Part of a small language model's weights: 10.5M parameters.
Each number is 128 + 32 x the weight over its row's rms, rounded and kept within 0 to 255. Layers, rows and columns count from 0. Numbers have three digits each. The size before them is the row's rms in percent of the matrix's.

# layer 5 attention key, 256x256, rms 0.0879, rows 136-190, columns 128-255
061:092162107087171165172134096093141091079091149119122060115153150154133133183204143132141152167149105113148078101109088081153156142153127130137079105133184154128115192148108140096089122123170091187066096158132141151121154096139142146082136113167107174114143175116133086100145099117115158161156114176120158109160140107177143160117100072068109115159110110165148124089144111089125212107140
056:184100106121110076092103185099082156124176114126101137154108131106065130123104118126122121107110152124105185161130133137126138134129151132132152092138089095121142115117119068143143134190116161031203138052104058151156101090113090095161144118116147085139137121176145191105092104149145099127117118078136098151101157117117092092154163175155150161093099140090134122131121136168163083110135
069:146115137127154178129090131117127144094163166141081198103106143142160135165114129146114175151115096101102127118155103136115128168093100150138117114140150155098130071172084184093081122098133133150097132173153087130110159136089126113136154143164119165042118044107128104083074062144174153147098123111159146105103107102142133118197088150186103132152081093123117123145093149140105184123127
074:087152168119142176127148081141176105097122181137140152129142159154166140140128150116127126143147107107163070095136145110101132160140106110128099154104158157085123094118104162093050130070143084197080161212138122090125176141118137160127111107140093160086101104089123069103111134130119171137134147170132134115102091126140122157146127051139110129189132135159116134134130148126134184163112
062:084158153115124165154130089089156101145094110118093131198178167131072146121201124171111079143160096122155131079105153079171140126175142146132115104111137134128091136096134056117157121103123086140149126125101103111111154079136170149111099091102109041147145139191169113175138152132114108136157164168060104110082132136109095210125168160107167119167147129163126137137130082136117119136140
060:107096149148158078148198097163102155117146098097128119132095099175157132107113088117126163071144152096108136083106120089116081122142178154163127135098100176148092127102102105125141105115129118182128120122092150159125115045122123127132118149146154183101158086069102172152152167115137143109185146087172118098102076135112080129161097125177189142193123125160145150161142112158098141149134
073:099126185110121112079136101145155120142104175090169191101170127103114087157161137147115155170120101126159060091139126137106103179158119093140131142124156145112102078161120133144061117068068090134068150148141132079150126158109141091117114067107112134082111084080103116124072156111088198134142167144096149136054083133151117103165139054114147144151145156164124157130137132130097147169117
065:165118109115079088052175093094158123135102107113157106123143184119135167168160103186112100149089116051140088123062147128163114148178129111098119124146072087131096186143151120176131160154119123190079111127109171126094123119123145151179129085160085086153132151130133115100157182158066096120112178123115119142111119148143116172135176097152192091123113129125169141103102119158137118120148
071:138156037073023113150133172128129171096210130069161132139164114133110178135188168138092197123121089110136093096125118089112137169098180141163089070106135134201122145081098110124103149120152157177166106074135117141121132105120162122119161140177111163117128119133143104105119109087126135121106112102144093141135164042157163120147149111144150135121061113055151137097135135074090147075141
076:136151093149099106140102137144109109091190122132133126110166142157070145150116078112176169154144139112123168131164172099163071173104122118071111125135141147079132175073119139140112099219088117115112125119124136139127121106165154157165161157179105170087108128071175174115125090081114087094088072183142132104137135089175193081132066096143138135191121140135091105143105145190149102104157
078:168169089117140131153105107109096110104153068129106128148113150144097133080144089117179098145156122108177181115138151138201113102125166120075102082119159119175116152087168107124108127156107159165128096160115161092177088107135119117115165105103142126100122196136144149149192109111089135126141101190115131153127125152114140105121132131170114138164125061150091169161164157152162086097199
077:108062154139138108139089080136149091104088068088097117114127088108104128127096175090153074112163134107153110143106113135058120087150138119170164155068129166100146190074155096143173184178167121177094104143104147190118123152201118161129108113128134075132128141088124155113105217103117166141139119120091143103129097171186113096125123146144117105140168178141111141177158106110131150141085
078:097168081139099165116182154114146116141126159123148122129211162127128189168179165099061135138146043131109112105173140123080153147103128161156160143152147115078123128132125134189096157132059104133128069125127115093079218131122113131092138104146084082124072126121143162118119121185200107115126142108062142134163155143135075175183124147118133102073075139138068101130114129119167098107141
078:168165181115155104122133103126083158147171155130125117147148180086133143137130080115042096149049074199151137087120102174118167190115146121196141142076104159082064134100123121118120141153146091124105177221134096117135102164113128161088143092145110121076092104108102129125182137135091177146113183113124193176073140114157133122127152140102127108109144100115175134135122139125155156128109
083:073120150150121132115092145140078127155145087116166137105181177156100128128113117106156167190177136087119125079080108106096118161123110138135094112109079144131174173099151118118095133136134138095163144176102116048140119194157093130094123077152156120125117108164118165125146139099134078125121090116136173131130177099149124131103124152164094117178112108151105162141115171180153084165143
076:169165122087165161108119121107184115114180125149121065163100074139107131137121110076135150132132130120152075166138137183180138097117072112113138093119176141118147098130118121136120061171136091109123076126162149143174097169100146136074102121101108129124129149149162110183094152089130146141115104168112157151137185145074119146096132126121176090111154182093149141080074080109145172145078
078:077102136078142155195164101149121081166192170105099170111092118104116161145111094128135080179124141157127186080099129108081117124117191186098169089131109168087130121166134116096142203130172139165154110098098118112140070149172174112111089118124104068137185138067135125130152198106119114116149132163103080121079141086149159104191164123134115075159075186109150139148153061132142131065158
080:096113156157137073124123118165131119110078122112102131111096110117131143121098120181149108098129209196098124105123198166167099105091146156142175094127179067088121074160175114155184142191169131109093133146104141138163135131154124170107143098109095140093100163107177094154173192128164188114145115113138131131158146107091029120130151096109181158089169149114130166172098105138181119150115
073:184127090107111114158085143148116137099115145204096078111056140110156119109101156106100159102120115137124107141123180179137130135129145160089182052172088136178119090114144165104123135151146139105151091123138127169138121118090114125095123136084138144129113101102135119156195127150157164165087095167148175115183120100112125074149104136132115095123145132116092112165078118126133133116131
072:045135104116114137111172188082115112159085107088101143093120135138092082127082156108146163095092125155131122119129207123119106030129129126113157168147113166134124067175117113209161146096130172150123114079123107149093114164147118092098155089134134109087117125146078119163099173125112169086131120156114098154104186081193133191150157127103109150112096099133097112135132136085145117127135
085:146104153133143124143045116146106098134100134115099124190112057123149114083101117102053084144110152158171105121134149183107083116179081115082082181082144150151116120144150179139151127139118163130133158159164133129101124124181112192155113089143096089137152160112146151124130139077142152075193107119071111126064138115160134137125115125127123135105152133159151141164133116108105192122046
076:137087122138144150137137133119131126121169090128078122148130083102142157156126124113128143073095113121079198113149101060086169130117168080116145078165114158107100150112110078111169134143138063106153150154171154156164104148187116149147108153147157178134103066172098195150112048081160124154174220119134106121116119119123086179206084142113088115137093133132111121184182080091092122154112
075:108126146187181125117152154095132162150141101164151165094110164176061160129138125108124135122127152115133164154059090098163130140117163080122053077165117126115112204121109147190139084150130144133153098084170090185120105121136146061126104080144135185118138111144076105135158108180062135185126132102140105086068121115082108173121085177112130137157118100078129120055131144169121142102138
081:077123133113118104149184099126102140169054083130107107144072117129152102155102165112096171101183168086149097168097109160171150139189061172140140122115117080122067080114152164163134143103103193149171160083140132134160126067171165118147104137121166141170156154104122088174173196139129113143150128155125116114169118125103054157107134139156149076162157081150134102125126176121123173118171
046:102135117119198120122089134072158112136051099086085200188108145133104094190166094082125175181096130098118174144120140081132140116190145151047148103115182132070133134145076144129131096137127113163107144132124033128155093098149132152065170110146129150105149173106143095116175105166142084131144086143135087147157175151159097140177099130091092151119099142137166137064154149110144097156157
033:056186162106154124131079116097126128082089175077159168169167080146121113154073145118107091130083140058119133139136149106139150113155081117089125171073128129090109140134167105173115064108105150125161165143186130128151128111127111106071169171099128165094143117152137127092148122161150082168101094129176151156139133140155087150137084175100149164133117118133173193045121150068139138201099
045:089151121175204095078162159121115116154048050090134118123070118104136092180159161143106164144117086127133070114126124135123112133134108172148165115101141135148232181158131111121116131140090090122120122111110147135105119107173115188125166095145094131115150132088121196136119115104092152132153105077174108118164110180085152184115127119055140139100126128147135087133127114130145165114074
041:127166108113101169155145128181097115100114090116097200085140169147126149116100187161058118116135106113123074108151166123126133095141168114160118136122119108092065090139172088117136165168106135089123194114110099134143140113093113045099108137079120138173059062059103140153132115110178126161087150130164157126087109117157104115123124180159089135141103120139148101114137124065099192128121
038:125123149147167140095133059126164139168146096152152080153171157148138116092116133101131083123140150130152178128097108137187121133100129085115091139136121104145113116070096150124142040047153109135123129132119152116121144120166190119176113095128103115153145155178132097162179113175106142115179162139083109069172067130114133162098067084111121105173165135108055151135186080139078100097141
042:184090127107063100117100196161101097121152169138124136114059139096087119133104191132141124091103131127098134145111200142090091134145153172156144086129104085106083094131155087134125159215144120088167134128100083156147138137144105102099123155112134118125121091093094140120133119116179161125098114130129160193058164126124131075114152167168099106109150123061170116133112148083149114137163
045:144139146164105134121116190174102189136144128112185140101142173108141102046074110152125090111115169169105175179133159183140147116090104123129154158108087076143127120077126164167144135087106185115134128107154123150113122193103098131161110176125099113199141130128082105146129179109082090127144132073152147098105135178083152120150128178126130094127164170091058183141126101179169116174098
042:085190152166118158087116113116145153138102125159126204121083137142181110159058110161099090153113151133143120138148121138112162125106065140072147136088130124070132095106096216151105147059070164130091135144163117120139115179097128145135129144115147168123106087113125073128148152143114077105140166089151112111159128152097111158109084141140103131112117107131147143137152066170159095181149
058:106162171161125165152118085175175139112105162157151135088109162131185163089094154171117069133152125144172104145150152158088140118110103128134135144107135124078102088084130229118120146073135145177079157168116146120120160187107147117170080146129113160161113119121091052116167168149105135119128139135123137141093108158124135188138100120128078090178144128120093155157152112148122112143097
050:129139087112180133134148093111107130103114112088086150157122128169113129204174118137125180166145122091132090088089118078160132138135134134139111104156171182092142163164133082078138157132143086153105092160116102138141148040143091164066173109176116150044105135118159147127051064139153147135118100149121133110208127129171105126169117096122147167125072122157146107081120148098102183088143
049:072141158112103178152182122136163091214079100052149131125108091146124107120182094123113141107166157134118091070136158146125129114122116122127163129146148157166092114129202079143153113083136076162088111122103121121165177158146136065096147140148132114115101148088109144227096196128129119095082145178047172146111110172141094158100189158065159155112147152173120173113147081114089119127145
054:159141160131084103083145193121135115187122106140133151136077100094106079079077075099120092125119198144133152160176143165075129110121090137109164161116056102177102070130146128170156115097084139081166171091124117153160089157103119111161121136087159115154136111097091139156128198154122098098083141112135129179101119116097155111071159168134158153103176162133137122167128126166163065146117
058:119095124147134099110117132155141183063160095137087195138145098176150088112118107119112167109043151123143114111121153127117109195101114124090118144104153165096117132172094123129122144100085128142085135177158107127090138130105111143112164135119141173096069070107147093121092098117117195136134080148139111138105079171166149098205087101155165154126138156098134108112071115127064161158071
071:141145147129102080149162134141094118119119092090102068104101123100152136087135106116133092099153172106154167091083115121151095082167177105105113146044101120162105170120146115084143177163137158152148120115120125136160103120130117185122138118134098115172174212097185169151181195091179146083146154096111134170152182111131111162092108090115154090119160144144160145165098128102158115092143
080:177086136065107119109138180091121114143152075106134074168106073101104133136138130092167121101110162146097169160102107164149150103123125095135135127130072102162127132148098069140154084185130128071183142077120152169156067152109133144132150133089164076111129171129124177115133149127099093125111097102101141145120154116117194074143129143125119140079145131084175113097133099131133096142146
075:121162112116025148128158122153106157088097120085142121116071140137131108113080131155095114148133060127159110116096132120114154104109113193126156118127089185162139116098162178104176164099100145171105114146118115170092126132140128120141121182111111195144145076123138157194136175108196142153105118141141157132158100126152101155099149174106130104147109091144117164137110081122121142078090
078:180153136120101104121083140111082154087218151136102172114159135131129158173111141176164118129143115140156075138171122094156138131117157140175156112102149139119207146133172149164150154163155118091069089152127148144145187083072150173162154136163113171074106165143106157073092104151102162107134093131113161108158128101153115150183123097106106143112124128163073108186145096140149089168181
072:184127120132153098089151102119115150169201201053141148147104079103164152117136112086108136135150077158103137177148120129100148139110074162141161166075109064127126172150114184157134088138197158112119196155118095137100146085205091101145109140168095140069136172150168079123117107097150108124111114105146140111157060165131136161165094119145140132044134118147104128105147154106131108095125
075:102099118096095208162109086120119156075117092101151128114121155089116173139141100138100102123108113159124152095136147087121147138120152082155125204079117151134158180128106173090156165166137139141113141127204180156090138144100170184143103126118150206151112149097124124089154096179201142113111124098104125146125163125137170188115138134179085143143158161151138090168086132146134078111068
082:146148161092075155115090150149213096177152133082165136160163118155134145068201159163125075137101126124123127085120134153103151112115136121117083148082138133186125115099098116137079103106079088093097143134138138095092160175084169100140143121112105110134071181160208067095100119177092154117049147169128138146113143151111175118112166082163118107119089108122173145046141146099099134115108
077:093150111180100136146124134104131133105120163115084086153117098159175105130147123154052072114160137123167117188129121124141086086103159148118139134127089106174114142099126151127137169141091156188098149100149186156118148056149098158165087083107121086159148164117148089124105154135155129121174150158135088098098147123175118170150155102158169049180139109109129072136146080119205112124108
084:128082144082084165134120142168148116086147087131143116162154118076109144142149130128130079106153119183123151135148105136041093125134175067103074160079139154133136144081120139105081106154087105109109183161176193156108139164123150144095072180078135128138098134140155110114126133094116152106090148122162175157054112124164174106135124105124135134164153179113168114132071103109118117149081
072:096176122111077110170108179143102122093114138126164063072136131137137133031119103104151153136103147127149152185136104105127152101110147144116081109142069139189113100122148129098143104166130089168195081172112183088094106135131101164130179119158120119122143139161140145132146149101102113156113118190152126128108177126109146098136181140111149127186127135138157134153164161195090163105135
078:094141129156147133086141133124124164121092117121135126071134116137119128083145108064190201102150165110081100160102217132122108123085127164125132081192126115132093121143143113093130143089130121145193086105101109105147186075094104115132129129137110137164098071112141201136107172117159115132111071092113115148177118125175095192070191157066125130137137094118075158116177124150113108135118
077:087107113154129148169081127131146066142117120073090080154124155129100089158117145184083091121182148096126118093150158146091077077090123194120118119177116140141063168086195125194169162145167074144164082118121135117082163113120117077118163090135136051104115142159146102118136153111129096152051065175100107110151083125197106127136162113125127106135130123125132103147095128093112121117097
072:146135109113181158109139120144121134149097176079165062155085131093135125093140163162150108064130089104112075124037080112160173098118123141048191083108107138103128076105127161149090070160144171145148185070152133103138126139164145062093091131141180089129169097131155147151115127113196099111136151114127176115147155144085112157156136119131185131156139149171102147112126123149101184157156
074:178103106107055182092146128187189105094129160105138118127197137081140117159148073152179140160085109092063095099160186170098124141117121152085151105108098113154172113094158118084016195095092091107133096035104123092108197120118103144118094078073113147136117122092151150173126122147154096100123173131132074145160169138158106195164153100126204122151134150099140136110102124145144165132167
069:080135052118071075180120130178102115141158127135157147124111120164096133097090136098122194175103121107133110129078126155103170138126099094129108151153095068162116134145120140159131162156112121095171152135120145137171156150168157119198112173175108153086070136102071205154183141205139091181116095103106093119170120081160093119153133127153083159099168116098085114133174168108124092159123
081:141071108092109117159093150079163129138145157194116126125134160075118123159128117162184110137108157141155118109163036181115091157108152081151125128123146127136099130131061145160116107105120101188116151171153159098074106187076154101083160143100113153130183118119135063095125098144052191140043155140133098139119138117169176123097119092116085078157151144108208153138100168104108086124170
075:078149194121118063114132197107143127086142149128097169096189123102189108119147120118052162157074119118166120096060133135091110141107133160151192134155109131119114063146076140086153147104144076126131124156178142114132168156122146114073193156105205170133160188134125172092152129171084116131135137121141151119160112155136139163138151136150089124130072156165134200124111150094091111113113
081:108147179153147162167145100154180093175117138114144094161164168131117164136151082123157129126134193096093110114138072154119131137125139106131156107140115104129159154111096159150094108120123075143131166124116124070159202154112135165158135090170178146094077103124147102132151158132155108181137127113143155088142098082028115138123107118144121154137120131130112130078075148156127126153115
# layer 5 attention query, 256x256, rms 0.0873, rows 137-190, columns 128-255
074:132143133126080108134137162133154133154159170079143069082081049131159141144065142170093109111149094100132115106118091217066155078179134145098114135128123127133131113128120132133099065132151116139119182147111087133145105167108128160164132137134151196089115129076129205155052188085137133151131149137153169166135129139127172090125124118114137143112116155076074191115152150120124087138136
070:089150094206157199184128131140124103168084095113149087166152156136120140114161166147197136162088121093106138135155123050180107133129133146161100099128114092128101156138129108166187103089119084154125135160101183167092156105140224120169135149175047156113105175138108098145149121131119116106168106118118092066178094186104124186156061078059169117071156086190131075140164094072135126114161
090:105122113175184153127134086187144132108084065129118187135151157144102136078153100135158145120113151130126103138167196062190098150090130132179164124140124163125118152130139157141214192087115115116113105132144150107106162086124153111149123114139105070135103115198147055105169083177135106102125124132102082090136114131117081189143135166100128137129135105177149100169136090138135166143114
075:136098164119147103082154149165081143134110129082121207104123085097159120078114118115068146142135154154117093171158153102104105089126120126121165155118104131096160114115146186115162139151150160088128098155143109046198193161138066130127136136174143114069168142222157153111123146144160129155099157129129167120115114101110131135135190165106065149106146167131136151177127176174117169146074
064:134227117113130170162124147146142109114071126131124105125074142156079099150150129134118130158113111149180183120129104103109107078166072101146090149188102098154201124168114132107132122111166105144169124122122156143208120061148099135110159131089104136144164167157183135128120121141061049136123128135106077087132144108170161190128118093096123087082107137147170117088148113134199126126105
078:103098139157152115143165067192097127146127089142115167130121166130084138115189093134143128114087174105167137142140159078209096115128130116161114110114104170130111167109178156136141160114134131138111152155163146061139153132153141106090123114126116091117096120160143064125203172204082145128106175121067066105133099107103098138069194123118109126135151119153154142190115085129200117120111
078:113172169168146150126109167126060132190067179123075110112115046139105128126126140126137129058176163154177181114132137168093118122159099121087106107096087129163134125122106125067093098140162081156131127109132100094169098116178139097099151109096132127099126127093178164116129172092102111101127160148122100170193146127056134151034204137121081158122163191137124120183098150131114107150144
079:158144169134163127148094160132113107071156130173150082094126088121114188166173147139101088144188092120092173115120091125142115105145157086143130116101141122109187136064158126080106123221146120090130152087133168108101137139128145135091118197077161124155139166143105190142150141076092126131152161137145140126126149085133174090067098136138111109132186095140135134138136109112180097154124
084:125142131117113110201057147133128111122188172145178089156128112144137159129163132143171064126103088113044125130148076120106120059109196121148191124096127122129174179098119147155138104137116117096158102145166117156129147169060084142118128177167087097165155197108115117127076137186169085133151130100153153168187133154121123194137199119134115072055167100131128137128171173149149067120171
083:130137090109116142148109102224062071145139130106193125180090132135103144134124147074120116118176119133073156122110080138132053105137086091117163119153128107142135109094162160160151100158112134079140125144139151173124148060156178140092163159130143077150140186182125132136100135080135055120092078135143134108126171119165160199098144156115071076079147127151150117135132114110178154099113
076:142127130092153047104231129152063086119129178120118120095095142090104086160140109127084100139160157122117119137100114223109079126120069082124136148170147149107108148149172161154078124117109131194152141149126121118124114130152154158131119122095188145138179116166172132145140187191130121167118133134088107137090149110129144154083109122147128079125168128092096126142129108133156121129105
077:162112134110174146150114237089137114135100145102137065151112139149138115109149131149126131071124129044158139187089116164063112122157120108119117133092134145146105145092087138107156175125118136151171133082111062161160143182124136141205156128182105139127141129081091157163128152177145128146157156153139110103150109109148103152060162120138156100129136115087174082100134102078150203140156
082:161086157123138118066095067167121117210064124148150132107151104112137119059092086111133111141139182139159128174177118105112153078168159087051148102115087114160142119197173115194094101116094101136109159135175135155210123166135125054171133125160123102129145151063079141107155153149108110143116140090120097086173128105060124106119152117134054179137127194153080161140130192106131123167131
077:097150134151124045164170084135148138118254202073156102123116114084159140144130116119172118144126150095109092155161062092108080105148169089100198155129156170081135121118092134140131111229146111143179130143165095175102115124084177130118116119144134183107177121107051128124134131172128119122134118146143155169105156174105190084051139133155111114138083110115142120126187141078118137140136
086:132130110159151116103101055176152171095136065184156186170128138174109160161163157146111120136095119129084180137113131097171137127103149119132097168078165157112097154113172163134119113115117082198096075124117167111102122126104135088148147166118129096169118205131171124096100111108086109150115131099145121089166086082161135104168143151153107117139182121169170126120119018186212096136121
088:134144113143140123117156143187064153116169187140151164096119098152125187175160087111156119092148123106098111115154075147107132070190140125109099094156154145108118128055138132079143129126110105170123097176175138115131146068142143187157155189054105145141104139142200093203109090152119104166115138131135109149132164110118150155136124116131099075107129103170130076142182045153158138167153
081:083194092056121141139102133076099142143072087135139133132131139126090097155132128082132152168210134148131132148098071143124115172133104133172153096122129124148127125172161097114069154061117131179092124101170178152134126156139066117103138174147161173184124146092125173120108150115144131156108172125104115131137122125148147114141084081115167123187118071108073161080086089092136176134120
091:079138057114124181126096111102168129094119079156107121158111172156119131167119150044111108130122152146108129125119071133108187100141112131147113132060126090079138178157117156149127103077121119126118092120115181121117144147141171128072153181096122127196093175129183102145122113093114056144135097128159108090169130158129168108166105180140148149151116144175146131098154138106134175089150
076:143101127159129118097118160144150153132145157187166157148104153131123145116170086140124141101104122117162173112083100134161142205046117120127096134080174135152087135094129087178061091151120169146129131061099105089109142113129120101116141144112072073164097087137167119127127176113134108151107202144137123108126145180156114082175090131132098150145084125134100138173125069096116112120119
077:145176144122174139147212141142137111148122163077112167072113185130175107113154079190168166129112098094102146153145142102088154108067128133083152126174136177175209162096150149135102143103121093142179135159118095110138140104071129110119075136116132178114160097138117127158078118125173135141143141142165190104143093172098100199112181126161118122122064146062094139110181136160137080152122
081:145073144142148134105119193165188078109140175096136117169142109127122142091141111186126130164119146112107073128113102156144130118132131180125111147092156117155192056103140122121158104148170145125105166126158054136153113119067129100096176126175145109083175146133107158068077137179173118135116124130153163105126066099156161123171159121103090157109085116129063152130132134109178120160148
073:163116115108098099104114089109159098172062133115149144110153097118105152103098136086162079128133165150139120125102230135122098129129096133118157162155103158136070082131097077096083147109179148161065176124081068123084130128178130179132140118148128138098131083211160140089105135079165163130131103098129129149067107175131132095107164152120156142129136142171136177147158152034065149164130
085:162131106112133199089108115069158125107175111089115174202142172145095119112141169101162150137179137145097137127147133099166122187116137142119076109086153132114134182118046103121124123086100129140130091116076130177098154150082104098132117116097086114124180118125157118096087102119178143120140102077116071060093095167089115063153120160117148131147090076131145082102112136116075153088115
058:130111162121231133127124106174169130107118084140160127117125165156084142158166164091139132079121174131113140132167169121185160145152157088149107152149138146165091131102129163148149157142166119140107145141144109154105130129161150084144138174105103008099114145194114125057158090132075080130132152190098103098136149155187097109094158125123145123108166130199162100147145092103110116110108
059:144125147135187091094160152189164113111126080162135105130137147121131153115178140118130111139170172153117157153154140089178120160165131117090091116130138141129055117103109186116122141163145084129132111144122162168116114091144173099125134160148099074116167138122137115059146092133112096106144135157064092117145175108174105103090165115130105103109164146210141130142150031131137043117127
043:122152158068144210182090118159159104122149169121112140119121141194098119158080116084159132098178144137095130130160162131142178113107110117118086140173156145136118080145093148162139127142170150089099168164119059167128119147183106123083135131067146082107096164135107080040154110094123123125080146141115147148089186165157125115113155101162151121135114119151151092117104165074067152118122
056:132114182170127088089183126126108177127123147137156155156168149081146181140135135087130132135124147145099168179094097113131112143159169128115112107149112128129122161127159151121124148115127143168159058111161178166106160113079158100159116126193110133176189159126125125146137165114160103097157120109119119116182124091136144120105134149131065104106142149152123141138162079132231092137156
062:137154091103092137146093151117116122135126163100104120079093102153134113124124106104123136102156130060134067097170159165073175094123094152145141127106166128130178108138151136139092132118128135078138174128082096114147086157143106200132134134086140176065097139098112173093117115070128137116052124128117156173048158159125086119128115112082198156120108072132094145122071160169130132142159
060:105096134202105174140121128173146163142171121154151110129168118065132155104115136119117128099141044099095109151160077169156107113095103115152148169113078176128117154134182121114127117071138164139141156133138159071076171149133163119133115124140115115140150133116134149162159212144141138133146167077138125132152042113103162180138112103142121084116167091110073205147149135123186162133089
064:138147116082083120131124139101099109160133170096096080088068088146178126174077133111112097121164148126172130097133126177036148107148130147116098100121174101125129099160136126113120097182151106113123128123083088134163100118107085163137145147117199181132105131098116171146075121065140130110137129175129162150118153164133113104137133113121168197160061129103128113092099167137055087110173
061:133121113071107137146121122085090061114143072137142102170151125137111092132147161123191137162168173102165125135124144050161109129091160145152117038125097127130125118180077135098082122103119125091147099114154110115098118100168152107091141098157123095097169118149116099113137111160133161108149086188044091102119159105168102203117171109051120115163149034162175136138117121126125152129179
064:130110110079138125135129103120104097117093079118142146184153187155096084149154163154166133167102154164152117141121153054196102161118133134150148068123133121099180121147107119136121165138104142083129108140169128155128114095156118126123132168141105068133153096172129061103143062156096141110146098155078132086114154117144101185149148159087124126137141095144200078142115143117133175123147
065:088136141210149158171157115165196125107123108126217076115159182149125186086180112134185113085097124118064153119158116080187109120122112102155112133150102149165089149130147137137180128095115095162120150137149159121082193133124214077166122138161049105136101155098118072142158177129116130134105133079124076089172104174136125181108078092107158089077156157169092148163177106100156084125144
072:147102147095184108098111156133101120091044101160147158161150148106098143127135099093109125146154165165165149124116144131156122116133123103116138103124117138106125176093137111104133155148134125101154095099136145146197094108179121119117115072090121066158126153180118092090182087165050133126144162138098071110086156100105106163080131133149111122132135142160181111159112078131183148119123
076:134148106046096119136088094078109153107147132128084117145130118145094092195115159137093120193129106115201111138087153154116125144115108092142114082136150077094193137142085103133101126133148170068151146128114129152129075078123085184104157125078175181109167061166142126063091053108130130128191103163127144156070151089126128115133170151138136140172091100107175093121090160163090168128135
083:133156135125083147142139129135164093094198152167190088157113143170095141159168152192200091136129098087046147080149100085138126141133173132168114091128104154119113129130096164134093103112123106092110104130153145165074163169098121085116094161175116145126159084076110108120103171135147142120152108121122130105137123167180102154133107110078154056101173080172102122132171089118169068105200
080:137123108094076052127068158164102101113110146142200126163131133135134127133118103085091064154138105179152184157131070175129091097118089060121144167162157088100158109092147089152112138156118124098156093101140129141174056139128136156164174137095194048180134149136132150123108148081075087152127134094139205171061127126112169097086161144163117086127173137112109157142107166142178152160115
084:171101106099101131136093063114087168132176152139127116106110113112109170216153133144078102119111058152114113123136122159098122146164141067172113177109120044081167151124088091110074101182184173119155152090097122155142086103146077115100185120113169144106141115121151137070069111100027087124128135101176130175109172100122181114097093161162095142108051141078163101103094154106167143112155
072:106103094164205144119131139172139119099210084185153154133159111178136135100125146120171143143130172105087125130130117137189126084084135197074144083129141195127125115132130136154137085145097147088162097130176104092123177067119135134128177152145090111093162153143137108116166147164096108131106080123128108108157179129171158121216151109113090135151182122146096139133191167211144095132123
088:143176078145101121119139188109181097147118114125126105148085088144069087118132130131121152132157111105105166110112117130122092111144142107119159126188115102160043084185064085151141133127109133116127199101113138141140122159168116159106110144140143099122121165110123164166055101162097085127109132122147119173136118119148138117095141075112197134080157104116095069110114183144133065064131
081:155104130136131121145171154046035122152086134106115090082171169149114137043163155198176135091057140097103112120149125127101149182097124122158095115108120147152068151115080111132160122100145147097111143188139132133121146176104182110163137163151148198133125133089097140133120094148202138080107152124161148149135164136111124129087118145113172101128116111098089162101121106144050123146135
093:130150139163131075055134140125125127104102105159161149147158118139133121097102149130152085159130143136144139169191144117087149169154088132097125158140088134117083092161191084174100118115109150131132164085112045127180097139165116105191112083153095111121147078127180155096075200154129131093098117134086111093104088157135108113115159086094162200140112144144122141168110168101126093112119
096:157088171142147090159141114177161162122101105128174110123145188099108123111121101128172114088107118088151108129153129118160102185158123078104116125099167189139125117072151145141147151211155080127141139150157145122142108065149164083132121096159099129156130121150065141163154206091144172159142125140091136165136162116085106186104130123137048147115181134148056155172073076154139097129105
078:120151196121122124101122109126160103102063160122064153122117118164114175154100103128156158122161088123161089101053164143088139103163144170126099157183149143156134106113160176112169106123165140193141151159102086099077180103109107158070151121072129145202109119150154099110147117097101121183144091153113122131119083089148058155136142172108191147169070148067137135097137141194102159087109
094:097171126170151060129118089193128173088096178150186117154096110150119067143111098118098081151109138113139146119139136158159120080156136168129150175127172156144154086085162165145106085168132110152114148160122096078141129078136094091140112062126095136125146101179135136112122151155086134167154146153082114107091126132203163175088177131119066179118142157170136138181184100149177087169095
078:206131143137182176135170128132186135089118132170110156165157138148144134103123089190170092078107104116158102100106121150093128050156111095107165084140185102142138160148100110118147104130165113169105108066142138115105130052135160148103095119186083112161092241108153094124163174082113126082107068157168148142149101125131125200201089108120128078121105172137129107164139121086103141060158
095:119095080091108145133095096084106120113169109140048148114129122130145112192125098131127157179107111155108125176092078184079129153156075137135125128094103104088133168138149127138095153107158167133105164075077122110110100146118065172159146137106137194117117139122169168100185044104143118104096153138114106074102151112143158136172076186175117128148071133149153130091036068049118180105140
088:110128156108112103191080108126159069103087067122202152174133109115146136124144109094063047076151162143178155156049102109146105111095159156096121191105150133102152108106115088131129155125116113117174127105139127114145146147139150152151153122109101082141148091171170100115185143121099119184151173196128141134088142073090218164091117121122127084135134182154093126148165070119162160124123
085:104129117096069116081150104091116155090153152101124167058140094159155117139118112118176153166067147127168074137134107174101155143138141126160117115137168134157167177133143099081125077106110132170098118155128133173125142077086150170107197063103146222131113103066139135121145188145112194185130102165120152148153099120142087108117195156122103163135095130118119113103072118126127161154095
082:101127120157135072205096124103213177084149097153120093114089131158119125134115138113097111098179117114084194149110080162122132125172115157082136110089165136116146123130141147116086101140131155202117114110169095163147097106092131066153111186108152095139080139108151104167160105136083157132120109156119132103083128129129092060170104079155089107222155144105137115103117121143138100113109
084:143106125119113138122127161155168057118148160150110116139176120188111156108176140133118132159129146129041157142147136145124100110099103098099126119084104115112075106096139108196122104186119121102133124082154094152175105166099118073132146115127171086166128178106150125129153165165138126063114108118188093120140094195099173191120092134121106094156088085119081142102131220111120099136142
088:093102150159150169092166114176170171173117114136099168093128144098093159104151098085077108118159159147089156106153149114170125140136138160097071155096103076088078134104166148083170173129136115088057023101121189177118117123162184128157077130137122108187042130094101115105191117129132163162094127101090102113111138124053128114146120151092116152104127185140126122127160139105154139108124
079:156177126115114149119161115145123119097133094129123118153140178101077117172116159132097101162106107067140094165113153115130154158159125108106109127144163098104105192168175079122098131147118115144160083143109150161152093146192159148117103127160066156102088162123111154130177131135175152111081162104144088119179111090106097121117126123094165143156116083123136172104058127070110167085129
087:153097166084118066172159137117118076120095051118120106102197119068109079073125148121158098123108079149133110142105154136140131178187139134137113117133127125171091110139157058133128146145114114084130124133083103148141153105145116080133117100190119149116170098065089142118135134115159197148147124122079188152148149153125073159078113096159129183101146143080087118119102158109123156135126